Each number is 128 + 24 x the weight over its row's rms, rounded and kept within 0 to 255. Layers, rows and columns count from 0. Numbers have three digits each. The size before them is the row's rms in percent of the matrix's.

# down: layer 4 MLP down (transposed), 704x256, rms 0.0562, rows 451-517, columns 128-191
# gate: layer 4 MLP gate, 704x256, rms 0.0881, rows 452-518, columns 128-191
# up: layer 4 MLP up, 704x256, rms 0.089, rows 452-517, columns 128-191
down451 097:151127127091139141125122130138156087157155127137148110162156125110135115109120116115093154128153103140125094149101099098112110138130137127098109108158123097133147117104125086171160109097089142
gate452 103:134195122112134081119136164114173116113111140123167116100079130146111114145109147115173119119096141176131133164110128105113113145130149162140108128144100108155136094102122138165148117110141140
up452 093:076144121128101174128140121108159101091117125144140113121123194139161103195180078119151119138121122192129171120099163154127154127108130119162148172149123075118125101122129111149125148166148137
down452 098:147124099129144154141074113116134139087132108098142124111134142099149096088138121071103094126156135141165155086078112141100125141124125162147164125102107110119137172103103120146165123178126132
gate453 101:165123100109137145119162148114104111146080128081103162119095133167118116152115176117139134125125103123141111139163116117126124124143157129133083106138130145153117107101119146162119123091102108
up453 096:074126145137126116110169144125154091164118103141148134120086125120126126154132172132148136164160142144124113114123122165106134145125155128140131170151125156095120135137123100160108084100131106
down453 102:153118119140165102110143129141134125158124112133115168169170147079073134161108166126170107147137115151123156094186106104162120159099117144164124126147088142120144148160135150120124115137130106
gate454 098:095119098088086113104143104152132112071130132090137147129139148116109130107140107100108119124084127175162087139135126131106147118153155151135073118161172114137113118159134121130126145086117110
up454 102:150081126137142087113143152133168137113108146121130140130070180135129111132153115093139122121115129103110122112111103133103150087090130154166124109168144124118111113154103155145125100162098160
down454 099:104129127179145114139145131110143121123084131125135102129125107149129115163105104084156160126116147131122114167111115208142135190132109153131133143110096157080111136132130146118115188128157111
gate455 099:108125115105111168163163078114116113158103095119121151115126153156122131140102167157145116129096141119088125113142124125148120111132161164119148116163120163141128119121106137188090135096120122
up455 098:073093167088088126103101143134148103122159107148130132131154088087111118140147126110099106134146108151134185128156167146090154179128116104148135136130140147093122118132172100124162131155143126
down455 098:155112131122160168103126123102101108136119135151094131124151139157102106125107164111128170113134137107122134135146183111148107148105130139119117130104125117113133172073139158156095125111132122
gate456 108:167151103149140152174120162161126117136116157104143134118113133143139119148144126080118131136108114089166103088118100113137133142139160122136176114114144130118112199151108125177100133118121112
up456 105:175144102135155102164142125137126193105149178189112110135110147118107099133121127122134130144107114138156115153134141124149104169135120120058089123077110129107128147096102103115101093131156104
down456 104:108141150178125151156106119144095164112108121108168139137101119138130129091153143126138126144147110097137106076118158142164143128178176107135125108116113142158110124090207123144149110091151110
gate457 095:146171118131135099180160095120171144160147145116152184117094124141104150104146142120153151147113142111131132103129137112132100158134122121109130131125164137131150147106112117117079079092118141
up457 104:156159082145158131163126115089146149122145136110127149126127103089098128115123101124152083171127144137153141138129113118131140116117146137128117152147150120119114139150094083124100093097104097
down457 097:162138137125149107137117096140130125098115102116121109119149136113121123056111099115118096183101084162152170123103100133117172138134141083082142138152107134163147143147124118087121137118136118
gate458 100:161184140153131110119128138141141134129091162117126108127143140161129113128090129138103092134090109130129154119109132115109131136139073172124122131148164077179094153097094170120053147146120134
up458 100:151120137147163159102107091134180150159111143144124121113115117157101156146129112159111115136144077123139136132068093150163086125121083073129164100153147114060128119142130130131110166133129147
down458 101:130177093114142136117146098126117126123102124092184117080133122124172145117160144116133137125125140138128128118115134110084110128109130140108147130121121131185118158095122117137127195104101139
gate459 104:130124153116104133117096144105134112169137153095151134135111152139098158095065129138144133129113169177142174166144119119129136149125116167132117111114167152111169059126144119110136125099106123
up459 100:111120125135095133126108097151170154108125138099179153111137113164123132146138114126138123151097132178144116132131114200131148171076162096133114107161104101119148121175103092140109081087131123
down459 109:111129115179115144113105135129099114138132094167111105127158139142120149150108113122154135127118160113161134088149138122126127104121079151093128114082149124133091115124115164104146112152114142
gate460 099:148162087090171102159101115127145106091119147064115149123110186136154172083121134077105156131115157122152108157088141138117139157107153128157103116128122101135126120110142136141099129116108155
up460 099:150118166132133138149171151084119138150166135100138138151141184123174135105141092160121169128092170116120169115118161163093168158118175115166158127171105145078129178142156148110121126136114147
down460 103:113130120143112126107101107120149131148148101121125095127113150154153107178109149165120090138155154157170101129100112139113095090131145114104146158120117123106115127127091137130135099086135085
gate461 095:148136089087077140123136097118081135125145121112152154074155108150107121103116161109098168136132122147134112131143125121161124130108173108146113133162152132141150163117157123122139115143115106
up461 098:156148090120089153116147138127099147173097113143129119118133120119112120096146147154120113093183117136143128150159118146097108128120123141151091104136126127130106127162092182148159147153145121
down461 101:143145110113141129106159074072141102148101114085143131167108093085095124121151126119098125138141127125120128149127137110119091105111135157124116134125154152136096095133115117105123126098122148
gate462 105:127149132108076134149077139164114124147130155076132145125150140179092141118133136132116143106108108108136153152115107131147174129138155130150162112119092126116159172136113123150125154114120119
up462 106:163170117067177103136114105166140161168150123106141123129144135143110120163118099126145084131119131107138120136107112156132095137162133130134128105124127154132155142132101117166139096108129143
down462 103:136173137161136127145132080150114118119126102086153092139127116121145147147141196136148154157116158135108100108121137129149110120152115165104105143139124103117095157165149099125136119127127124
gate463 101:152087153115145157167097101137143102146113130126135163132142125148108149095113139082120116134127155138064151106117140138146120125105156088128092146140153111172144146159123111159119080094154159
up463 103:098131113135118118122208131082108126094118120133140131097124116120153156135111167198172115099128133152123105145171120119162138118143099102153073119156098175115104112118117132115146192137123120
down463 106:121146134138131143127154110105102143105123119165131206148118088117119108110150120093178117139151141137101106147110165101120145162146127172091145125109183152142093155126099133111119060140157102
gate464 099:161134111115176076142097164122172140145135116137129116137111130149123117133161118134109118123142207101121154133126143093181154138078095161130166149143138161111145133145101091137131101137100114
up464 087:144106135099129165118161104116130140121164130080114134118111128162113130125096132128163136135131107142113099125057101134125169106151164174149089112154080118146106092139152164098119123115104118
down464 092:104086152131128099147109120098128085102103115153137174112111138119117136146127150136108099155115177108123124172082118110169114155139102091118135111110146133153134115139163111164133138121124157
gate465 092:104140097099171111143137131175106128131142097125148149114154139141099118136158105078097143136131160120107072122114110101171151156154143074081140107154163094149141181127143102075140146124119108
up465 084:106154123123128129117141126140149142141100108144123137135105149075116118133142113146097109100170173140120073076111130119168158123141109076173110104130124143115091135132148160095135111123148128
down465 088:149122156136108145099118127120145111121185084142146136111126145146164125128129130091094122127072089125132141127135125152072132119130108206128156152126167146110118150123102160149147166149065147
gate466 107:151143170114141115163135108124152126145109135096172156138070161132153135135149139118140129134132100131165129089106147112190121138116162122102144111146125111140109172143083103137090110117129158
up466 111:116107143115139079114165138108110176112115141140144118100101121098086171159112140148150137150082138139148144118073188074145106145138137136134130149159106101137134111186124147155112126162150163
down466 109:145122152096123114133107140145126111145154119134105139123133147108117121142138134109149150108151097127138103082129136111149142146138120130144108145130109118110126147095069111119094167070126103
gate467 100:116110144172122123135133109109160113102144151110120149116133117125134133095125148130132120089144124127120172125137121125161160059137135129150162128166142173094161163134128083137137129095116122
up467 097:118112156132160136097084105143141093134104095135092102158101159146165102160136119122138114106104111150153117111106136104108098169152108134125146122163114143133129143107060126106101116135103090
down467 100:133161117112111100139146137162102116159145088133090085145102173137094090094134105116108162158184128103111080168131142135135106116073177094177138148129136123098147142103119150101075130158120115
gate468 100:146173087124145104114174141105174116172122140149114140155158122118133164157083123101139106125105142154107124135157137128165116157118145141134154080111127123132159130090123121127089127117142181
up468 103:160157117141180143068159129130156149148126130149118100143136101116172118154133111123095106174106138099103095113118090154140130123091149138097165123110110116152097135094084107144118133152188128
down468 099:102164130124093153133088100119138165140105079131106123112105116077165106108135099123148110137136161105160119124100130187076113098133109145136123121151113143131084121117100114094149110146084131
gate469 092:130137133121146112163093158137129096138141096147124139125143165106165130178117142145116148134094079155114131095099129094150173119158153160149145141120130130166111143136156118152122136107158146
up469 091:130165106169151166114171102103129099142146101099124135144150141144092127127145143136127133102182136135078085115119119127168144131130137107164119104134101144105112130148128149121119162139143098
down469 090:126150147130155077132126116133161120097107162093114113167138109146159103120121171131098159117124149163133136087123181122137091124134097138113124142103142115113139116102170110187148139067134116
gate470 102:132120088148171154148148158114126124128154141131151155111116171130122146111128155095117160102108165159116134130117107151098091146114143116071128153104134131100155143113106140159108089130099144
up470 099:131117087131154100161115167172171143163182140152104125134142082157141134159116133091124170160095134137131146090092157146138126155072081117100133158129134138110138149132129085157171123110149059
down470 101:150124123142101104150087065126127155104123146106159098105158120114156122126122097150136127127155148147145105165111177137152120085111091123168124124094144103135125108116125093141089156152075125
gate471 102:108140174110119109123131094139129112140117115138147164136083124170148131133128147109142140097134133154101109146117116153118135171151169155159136099095156094129183138155112130123109116146084138
up471 108:079133134150119096123111112180146122126127123126138107139100121123168138126132114135102130110133121118106120095098101148107126147146125155221111110092122089121167110181099142099103133127117146
down471 101:129128114127135100151128129131094142116123141117116111145155154149188139129100142102152105135120143058158153091125142128146124118124117142143131082117138125097155127137101140142128158130099126
gate472 093:084116123124082131117136095119125139110095128141163106136130131136151146160110173087146126116127146152114145111122151152113099139121158113135135099151142111138163125116139116133083115145132147
up472 096:183145130150159107113138166126149112165149144130091148132096116102105103084132129135144122157130125121164136120108083097122166153106111134141124131104153098153123133091133138125159127129137105
down472 098:129139117117127125111133126105180134115108141139114141121129168134080155134080167123096137169175144193119153112106171116129125118121148113133135102121089135145133151097128204098154136118133122
gate473 099:120121146087176139140105099132104158124131112120117159103100153154129153119140158154153101180102096180111167174126148144157145103125150159157093135175128122136150151138149150136142100127121153
up473 099:121137145164132143123132168164111130154098157084133159131095150155102125144112090131122115076133072121191153145116139136104155138116101128123135120107124104176095086140085152142125162124120120
down473 100:108141166175101139154159114139141117135098146153104112083089138134155133184140158113169193124150122132089130150118140105116165064115092147113160127109144146112108090160146114115164126117156127
gate474 100:149123129073132117149137095135195123126158151132117149152119170155134091169078136100119113150102106128136142143062147126122087177104134168081116109122148107109155121144137114175102101144134182
up474 100:092186133124131117159134082136148156141159119096129142102113109171113113110144122127106124072136137163144114117135127116127120093136127133140157115140120131151183136109106128124121110106143084
down474 096:129131103149157127117150090116146131168104154124125112146149164151169107138125118103157094143145107124147117132135162162112105127119111101123161094149096130104115115121135168127152076201074119
gate475 097:122136128094147121116150118144162126110150154113102195113109149147147118105135156136123121148096127145100135131134125118135168140096123111155115144130119140152175139143121130126132146123126161
up475 098:092115123157128168131134142157161155168121096143127136115153114118112143120140116165175171137173185147113152100121133141127101149128162117144153138110088104112126157138097116088133128113155150
down475 100:178143101116127106144138160148127098164193096104118142132129109128178145138105093098152157079176122134129137086129143103129136116134129155131114164136174115098169138123088117110127141112059144
gate476 099:103121139136102165150141131097104112126153144107136131135093111121116110105110186133151110074109122187176123135150127128170148141145091135096112122098135164091163108148106087147091160100099119
up476 097:128131150145168087064121150084143098101108139127097122074090150118139137167157137090118129083129141089082117107112124090112117103144117112156109153145178165134140122076137139116141113163123123
down476 099:110098112154103147161147105105117108137076134124176131125147108095171166123105164108137105162113126121116117083162161122148119110125131166121126133149139099118135128171112152116121133144084100
gate477 096:108114163122082141094097153089160095144083108158079113145127122128158160152111145113099142117127147161134118139145148085151127157112130132117156088123162144141165147090121140172111094144120156
up477 095:119131079137140129129163148159146126106112124089116129130141120137134097112117134110170128137132137102123143123132079130123152138119153156159163131121083163138133148154096091123121133118110100
down477 101:166168100133112147129162147070092136131110159147160126086116131131164095128136117111112138131103131174130097137131153137160128106144149156126131192123170106123136128116166114091130134120149123
gate478 106:147172137106120109147131106157136090106112183079132161099168131163114124133154120126135160115090095143116135149120126144110163149135119105177143130138125121159165150166102146199122099095127136
up478 105:117115125160148106102138109108122146085134080154120119151133125085129148127131132147141158137098116154119097097109136120114101087142123145086100144160147156138077157149145144101110116156146136
down478 101:113152098112126145125123156096173173149139167123121161070148109165108093146121064117117089110087148126140145138108130116124125129092112135187125101145125136154118138103100139134116068137099139
gate479 097:149170169131106129155100118187163132157150142157094141137172097159105141151137126116120106128125127098087154150155148109105165163125145135183142113146172158122155107155156127109109142144135198
up479 094:099137172124135132095156124156138117115113160103085132162106130112139099156130129104116140123132148111102152152125125155132095118169095121114156088120092142145176140119117085128144114109127087
down479 089:046129144132111115130112112117146164159076168104177143102174127103115127146089137147102129136142120124166147128132117129159156138120128144129120168139151109139083118109151145134126133067172132
gate480 100:127136154136136122103173135131149121144114141138113116159098170116145124113149164116132086089129145146103140161152136109145143130091117132146122102140108136128109139119138098137114117093103148
up480 098:147121087152084163165122145135067137151159103086131144137113091140112122118109111179097095137138050129125151129129119166125116116096148121125131176101176146120115139127156104135128133113140124
down480 093:124117145104122129123119114131117121141136110091119115108111092155137076141100179093125130125132114089108173128107130128165133147178117120116090133072084140145115127139165165128170154111136157
gate481 107:157119113120115153144108148159097105113127172094146131114132132120157166107114123104137119160084109122145175156127145107110101164143144160156134151164185132134107141136133119145118146118105151
up481 100:115133144152103141106129119161153142115165196125170108128122142101108194106123079197130107131126120100124107176090122124066170120146134147145129104141149123159144104151093124121099137129121137
down481 105:135144125154119105132169100132119156158129123095149139144120170125141156143139120099084132150175156111126107130130201073140081103142120151117094185187101129105099151159114108140113143135117113
gate482 101:126140133132150166131111103116110107122154099099096141171104134141100153123096136126144108094183101172120118163128133140169144128117100111123138143117128102126120156143121102172111131147135125
up482 098:125130093140150123135168116127089103119147128131131121148107100112146099147128148139095122143106134101125137123147130123111123086149188119123165106135105131135127133130107120131122121134153135
down482 102:072132158125099131177140128165124138141102172132113117112138147118137107133142127100118148116178135130131144120103164135098190160166127098098112099091138112093126138088152142117139128154114135
gate483 097:106147150124090125122170122096130108114099137131105166114091172097188139123107137093091101123107145126109133167099128146126177159125153132151109114121134124148079140130132135139128117159129151
up483 103:125096119128149139112135141112080121081132134113090119155141137183174118128115133106105153126121088142116124098133159111113105125156089128141106120160160124141134131146125148128140108143112089
down483 102:154068122132114152140098165135087164115134122133098096187173161168163153146119137127117129146129151124139162084126131151129114103155137128139173152115139129129145114147075150133114136124080106
gate484 106:091130111148159152117147140086072137086160138100105156162114108154088116098146125166114156092106106162109132122121126150143111123147083154177150129126141166101133122106147119144102081123084156
up484 107:139076163106155120145086112148117081154133140153126154104136133174147108133135082130058146127124113164105163101122097147133184111135112096122120125086114102158148120116091185129135117130125155
down484 106:098068107131180087119142115140129110113118085133143178162142110098128102180120128135120114163142147085134120120148120125152111112134120140122106125098151142116105115132170149136097119101133100
gate485 096:078125158151101111123134087087156137137128147127117165163133167119139179110121092063150135117128148128129127101122182141130132134136194124106086084142117107109110137112141148137091121124144134
up485 098:140135126150168103136128125169170148084107184132127142104110164125114102146168122116100135140111108139161103124107138109142135142159109127138075094119194167123098120169117124107116133143141158
down485 098:162120179108127150108100131087113161125160113174132135115147123150156109082095108121117135109175148127161160114120127105109165143150103141125197126087163103147134146104150080119152122117138151
gate486 098:151176131070086113148144155120145144123123138113142158137119170130154145130111139113154142152079110137175212121099123140131131103153086167111163124123096112125143094127111157119114100131088128
up486 098:107109133099134135124144132096153119143126129176124122152154122100123169146085116168094116117138121132120134131154159134141136115133095123106112085172094135091137116135093065144142142132125117
down486 100:180103138125125125154108147165163103111146191114105101118160090116120155107152095074103155125124122129143083138162087127137146111139134112105136130131126131119125104171118104122148151124111108
gate487 107:090137119144134104130151155167143142133124142120135159121123148141110183117098165104128171072139175132118167182127138111117134147167128170134087118112156187178191131153172107127154116124088143
up487 108:139103139075139133123083111158170166110150143095159138098118121204112165116125125092120132137113131130139134136139100118120122126126069141162131112134179130175188089143138122126108094108076134
down487 097:112148101123136149094136127126127123155130132146159087112146146124169074090134138134141140089156083089147123116135119139111172137097158137143169076154120120109102141126124112096141155151095130
gate488 103:165142127165078165158151136108097098135150142150080117138124140134130105108137138126128110053119146158116147153106150136166134137139163137108106099122144140108110130121150158171106128116125140
up488 097:085116115120134157118166134125082108113115104122144139129102159095105108160139166142164114110135097096131142153143151194151104145123121131095131133117141133093111139094108112112128164115085097
down488 099:166160144153143122120144063131153158113130131131165129097158114160141156114109137121137131135178100144107136154133130118132132118130128175148131131129086138151164087110121092097135108121109191
gate489 097:156123148136133132150099118159148134151177146095155134125122165150136127127060152112152134119090122121137146153138123065108131130149129142089136110107140105147133156147122169144123147109127118
up489 092:126137170117149143120109126142127130147127134141131102107146154144144148096140134083159130168082126163145129133147101088132145153129150103168138129105163124170155120146109162114116100118165124
down489 090:144101142139129175117139122138118106090133114139113114174142101137146105091094145146150095103128111105098133118093130159118121083137163133137150152150091138093086188152082086137117131166088064
gate490 102:148120107102106206118122109101130109097158170122111107157121105100132142134156140124147114135124135152118152134124124115166116120118109126134119138158157153147127141167164084163069107141125160
up490 097:092107076089115113114097089104132132104149085093092128141085099154156122121112146096174083129152111115105112106110118130121131082160120108108066172186127130123110111140097139132119137095122101
down490 102:137146131136107123127144121197139116074125147140115114153129121154093112116120142076165107099152128125128124184137133113117136147085109146098109142126123101152112150126128130146153166103092138
gate491 096:098088078080154100092090127136159120144107131131102145117114133100090109122139158078110127141156137103114129109119139116114106111122176144165120110148130143126145143106088122111108141144121140
up491 092:146146130139135159098136105132101127102098119130119137097139089113109124147136089153148190153112167139110128134115120121134152135174085115171136153082098147105120146178098132121130161106160140
down491 097:136134095115124152162118159092107120123103131149095118118167138125161095152138124092110122141153109167161143133054144139101127114143118133112112142154134076101076159091154134186171124153132147
gate492 106:139180135133133167141129090072110121102147101148135156074155138142157151130113154134154175133101130172157135087126156153177138162144100124100145092156162162123143160137090149153067122148122121
up492 115:115103117123102153096105142105104129132128130100133144128081172102136155121087115093136067144140154120142127114157123121134088109129133143140129140084108139168113105122124115116137128123108124
down492 110:123157115133117117149129161121126119125099109120145152108088137094102142119116125141134091117143110122124129154137148129098106096108132114088154118157126117131167105107137102108124122154144123
gate493 108:144147127086088140127157166153099133148144155154132176155118180158135150183171126106145159148158091135188152132115127138127112146137132140090147080120112140147142160141125106144084133149077146
up493 107:132153147103155103100102110163128124156116137099094110089148123094120143108101117139082149109144121133106151134126092125123160159157110116162112140130169126152127106094085166099156178119141135
down493 107:106142117130137130113139107200152120116127136131133166124104114151129141141105101130142129139080134126131142139152157137118093159095139106106160090107112196089143181161100124108146094142128110
gate494 096:129128133098098134121135141137103083111131115147135185147123163151158115091136160086162146141114118111123176130097145104112154108133140141114085107165125139123125142102116120156131099148165120
up494 106:144140107161072173085113117095104100123098120088119130111198133146168103091127115128108122119142106132165115107159087134154156116094079090108110127132133125128135130148127133104102132144152133
down494 106:150151123138120105119106163152097124135133096067121140105077156169084093092174134105134114140109096087149133119176107121142172142151142113108113154123150132155145143110196161121117102107100150
gate495 099:134108129107131160127122128147114133156143112138090132106109126142146168121138152119114148159145113146075120123130132129152148125144123112135144102109110158141203164132136093131129139141127135
up495 102:140132145144128102160149171134143124154114110067102128106138126113144083162129104133158120129117166146132113104131125168124052127099118124125117098091133099143094145113167135175126074097147144
down495 105:112114148162103107096100122151142127094179157121149136128135094120132159129115135134145107098128123127147167129145114104142110057157112124134125159131173111119130127137138091147108090172107100
gate496 095:085124105125141127156177107094130119108108115125124199125098141152123138148170171094156091142128172135137125137131169118112132129130158127119117112120162146144138157138125092161087149127121128
up496 104:122112126113147124142101142141156146133118123120156142086151165126140158131143133118164123189145133141133146138112124100163102121135111137100187134098112083143166111129101097123118147146105152
down496 097:132097128141154116116124165107156159125138128130147130115116162101117164087136118141119126150172152131151091116133075108105110117106093140055149102145092116151154114105108100121157172114087122
gate497 101:139130103115115111145151163135129144134094135126132132092141138131119149052137114119098136105130155096072124179097083159137144117118111137141134127102192104118102137129126158127104116087135130
up497 098:121118109137129154134147115097104093130137106147143105145111127120109093131133154114153107108144089121151121081131133151145120116130147144070099184131066126128116171072128127161160086138141122
down497 089:102110126148114090153130143124153162128123163113156149108127111127133156110136125150087152129117146132100104128129169134155112129145117093153099067119138147154136092113153136103093134105155140
gate498 101:146103158123119118131109102144116125120095114101160124099117140167165162146137137112103104146130111119086126139142118162157116142098151140144136110121133105149146144143122160129061109128104194
up498 094:100127155138151120124112118138185152149135124146076118128087159183160146138105143157123129129124116154117112113072141127110142123133124112152097148150099129121099100161096107111158160123132110
down498 091:139146142159135109122126092141091132148146134132126148112140130143202142111154144135136094127149138120126125173125160147148127182101151159126186096132120138105161117132105142147116108167121174
gate499 099:096118117167134126108118129090120082130093149133116147110135127138211104126087142066115113122111116123134148122143122092140192135113139116175107084154127123135156126106108116160104103159135142
up499 093:110125102163104101163108155140135123147134093118142131141137132170171118091100127157188104116082117114133095129159138128092150149106128129160121148159146135073116152150116132139118117103158124
down499 101:122111066121153145095145134106100153147144145117124119117135154136101140122135134126153128142126146084134128126172102131144089116114123134144180118147108110099149117142139097143128140140119101
gate500 093:137158142136152146119049105122138128167152074142124131112157157178115095099154147098166133130157143138132133128134096082121095152163108129116119119112169119145130099146082118100119146117114120
up500 097:117125076129103136133139127079140152111120138126180107098101108111108125091114154107141099114167150191141085100154163140152116121110130087133126100154148135134134127143144135134125113133125124
down500 094:148092133084138146127111179109135162160135139157112123081127133115134172134128138124099150082160088171122119107126094104139121174174148134164083114156130136158116140110129123130103123146115186
gate501 108:121141117114112191197133127104170171123103118094125171115167107154134129091140135116117152119100173120133138162125153153144157152125109177122113087176161147116169130151111151081146125082094133
up501 112:207131136137185150086140146127146153160120131148176116118147115154129117176130139117123173096108120137174128117083086104142114146133123121095107084088181167127108133102121108110125109123138143
down501 112:112123109089136172117162158105119095174167160116169136078162126133120103132116139132136143149194108113091094184104111144111081100093163141158127153162146150148131151112120102112146083130063139
gate502 099:152129086116173150115149114146130131097109143126109134132129160127152157123121153141144133077137120111102159148098125078125068142136163141125164159141114157166164153173145155102150080090126157
up502 097:077124133139132121124118170112137133132140169114141144136109152142105137139124119142118093099133160135131137133169149135174145146140095112120144153126108125063122108159169070108129125143101098
down502 101:108145127053124127160114114129111117064133110128117138142149155124153092148138171069106158134110121124119149105112101167122178146097149116145113122072112097136125100132122156138136137071152120
gate503 106:134158130108144178151157133124131098137084166138155137111144118145180113152149127105172146103144169118086099149168130144156152151121107140127113151175142173142160119161119140114089145149087118
up503 118:113129122118088094164113102138088139094120126111124132125100124134077134036099155156124126125102093147169114172116136127125130198114110119099119108124146119119104092111127143122146146046117124
down503 110:138120098150117133142063090138104146131174119145145155145097132079134116082112156095098100142148094100135118125110137121123166123142115152098171130090178104134141131119163130126117126110125119
gate504 102:117149150108142143108138085125134111133125110122157181111121139140081147134119143167136162123107132136129155130144116105112130175144146175142107115123144171093117146143128110097129140135135156
up504 104:200082112121127135132112119160115176115138115119112123136108161094149185170118129144103105168066113111161108097126126081108162150103121115103137127115132088146117130158115078101099133155150143
down504 102:156120140117114131117145083143123165129132140144086077126106080113159138128138141130111163119161176149152152137081137135092150110166145113124087133125112082172115162142124107133131181122122142
gate505 097:108157116112151104124104147152146140149121156109078157095134162152135171146114126125106121150104132149090175104145115089185128156114115102103126103082131182122141127110104150117144112122128155
up505 091:123152102170110161144160108130105106135134127109163103165130056112122110148114133134174115102131141152140108130145142158131104091141116137100134127171122076184116112164114092152122131084137096
down505 097:104175121117127146132162152140112133107126110130122136144100153167132162141118126121089143126118138130099115127142155128152115104095108098114148117089154100157113125112125163137116141161148139
gate506 100:101143129148098156092120109127132131160147143138107146083154098122133145099116119134162087095161142124106126148111129118120130113176124132156076150139147169143158131117126119173127103123074160
up506 099:121145124150099123116146107143145169150157166145171120115133101111118112134136109141142135058101171103107101162182118113176144159101147108157147136150156130119129128150121134135112158092154119
down506 096:106111142143158123102133175139112107105087072119109113112076133130108122138145107122115141169152131125089161086156186139151105137121134114129086107132179117139152128123161135127127160149142097
gate507 101:138153115132178125102148113123110095110137125119096136120151121154162134123094128155104146109114126158097108115131102126156100113121122134145147111115140134112149175138118110156108117123153125
up507 103:160138084125145157133150171125099111126130169148126098150121106099111112178147108141087158098129127127138136100121092100089143127124114099124161123107115139176154130089134127122148125075118144
down507 109:165145115127187119124125130101093135135154137093125113123092165181129172139114078146129123109173098121122098144130100116134100107124116150092162160121150153116140054113084110142146170111137107
gate508 099:121108110077145114099102158150167137128114136114128134134109159139140165143134109128154142136129164153086144135113113105144145172153115131106119142114109155133118097118101128134119106094094154
up508 093:116118124143149172131181147127071103115118094137148129137143132125142128122107145154116103136112127147127114127174146131097087100126127137116093156148139147110118124136125122110139175125108118
down508 090:120128098118173095090116126115101128130116155145140155124163101105125098132109126119054148080143144122091145147102145142126065161089144096162122131153137093164131106150155144150161129090184129
gate509 105:143174133100092127110129131153154114164130149086125147147168174125155104137166130102118129137104126150132105104097143105140122194121181142086131147097124128135109152123157079134099134108158144
up509 101:127121123087111101096139123077104152120133119124133141128136153112121166101072138139132133109135136086098150113145146142133167102127177130162146142133070169155150141119091096107132142076101100
down509 105:164136099125146140149093118145131145149138118145115111141130108104120139122142133115160125109161117095114142125132143130104138128133095096152079074094116151145089131140076137100107123145129132
gate510 098:150107114109110161117151106136108127147139105097126166106117153127154167103123147114125142129127139117136126119149139148099129192119218146113123129117094147163121140134125106141146113154102118
up510 097:109123116146103098069120129116134178133100109146147187108133174149140116130158122113120093137128122117192104128133130099117115133117118138130149116096125107120104132137111112091156158145128134
down510 098:100115134115107151090120097122094149134134135142162153127157123154140118132134124135149165118090156157136120158138129101102072124121104145172124101131143119064097106150105097104116091170079176
gate511 097:131110115105103117136169120119170140154085089119124177143126124128105161158124156139168099098150162105135124191135111156158103133145141118112140148183091099123172118140134106163134129127111118
up511 097:145136114125121155176129164134126113131120118112112146136108098147092122105081177137152121135140111123136137113170097170121145111132140132129081131098111127156134131143118155147141150122119100
down511 103:159139052099123128142085140123085151149130099119172110108074107110142135099085100176129124142157052173148136139110117135139168126188130178113100108126125138115210109121152117136131091100135114
gate512 108:116125126121127178130087098095118099135150174137117140128115146101102127123129125117124129161130139143107129156127115116123162145112156102159126093183136129131142151115100125160125137138109172
up512 107:073112123169151115132093089160161181104174075143106131105123131160158130114076119109075105110130156135122129123146181137106127098153135134130085125150148189141133127154116074075092127158140137
down512 110:122118109153134124112124092099146085105156122121132116117128118159132121156085106125137193115155134122156155133108104140134150119190143142141136138100136151118113120134097111118107135129133136
gate513 103:108133149131078154184123140120141150150132112161136135155153176146132131075157158144156122075139160117112112105107150121116086128129122160112139074182128148077151161130142092113127109113086139
up513 096:070106142159108177134126114090113124130108103117143124167164140174120136102133158125134137093115117106138148137123105140074110150148126147141168112122122115104148151157123136106110150116102145
down513 100:172125091138179095094095158122133108176124106113112098156094080131169108156148108104109154125097107120125123137171082113096153112159128110094119144137137156184158095117094114133142099156163117
gate514 096:120135106085134085105087125119126160140134146128129107125151143121102146117125112162111134107129135123124139119105111083114078133161111121117144129129144117150134127128111088084150143080154109
up514 089:086109124100133126111083135149169176163116136164122112089144133144117149148154092149117121111120137103106141116144100091097096150154111107137143132130183115156116097117121126111130120099158132
down514 080:188151128143110185127156129106098120137127121117131061160134138138146101135124144117152139129139129139105123137121097143141170102123154162126148201159118130100111170149097105158127115143076130
gate515 102:146139106122128153134163114093077140131130136096115131135076158158166155121114128080157135111158154153141108116099146119143123121113108158168103138135141117138125107093128150141123079168091117
up515 110:114109100129150104125097101123109154105102130112119128105101132146080095114165126150150112176124108078160157138147147146080084173106103149100154117115127134086112117105116157125146118128142117
down515 107:160117105115154116131121139178123122137135124110123141101102102133112168137137119140114160126101155144096116089157141122182101125120153116132150121166147105088119113140137133126117130117075106
gate516 113:167198135155142138154151142133160141141136136098150157126125163130104093136164175100103113111114166117110115114125145110118108160089177176102121128119147156125118157103130161112100121094104112
up516 107:155145179127128129112143168120160142100131124107153123165141159155133139100095137102106123125107167127141073078127094105100081140100131119115112141151138170130150136157142096094092101146114117
down516 107:133119145126163117135132117143129119120131118138156154171119120075107112165105152135129133163094124132181166132160140080166130142100099131092127124107125165136123118116176172094168144135131117
gate517 102:162166137128123136129137139105112169109079118139133156091075185094137142099143141141173139140125120199137131112099140121125112120150148095133110095147116163174173122114118148116097106152111120
up517 099:169156145126112098131120131124124109112146129160106114110122168156094096121127150157134166131104112105094116100107112159126115129102089137140115126112155141091112098186144144087118192126111158
down517 103:119154114101149165185105171152123126125109141154088111119118153165128114123149165151122184164094139137071173108139121144132113141103132130131107131121121103134141091159104099143163159105100133
gate518 104:115121131068162164104136097144133129108154125118116135138163140143141116113124161129174209122162114102095118117139153147132127131135133184126124132154116143142142155136131106173138073161112136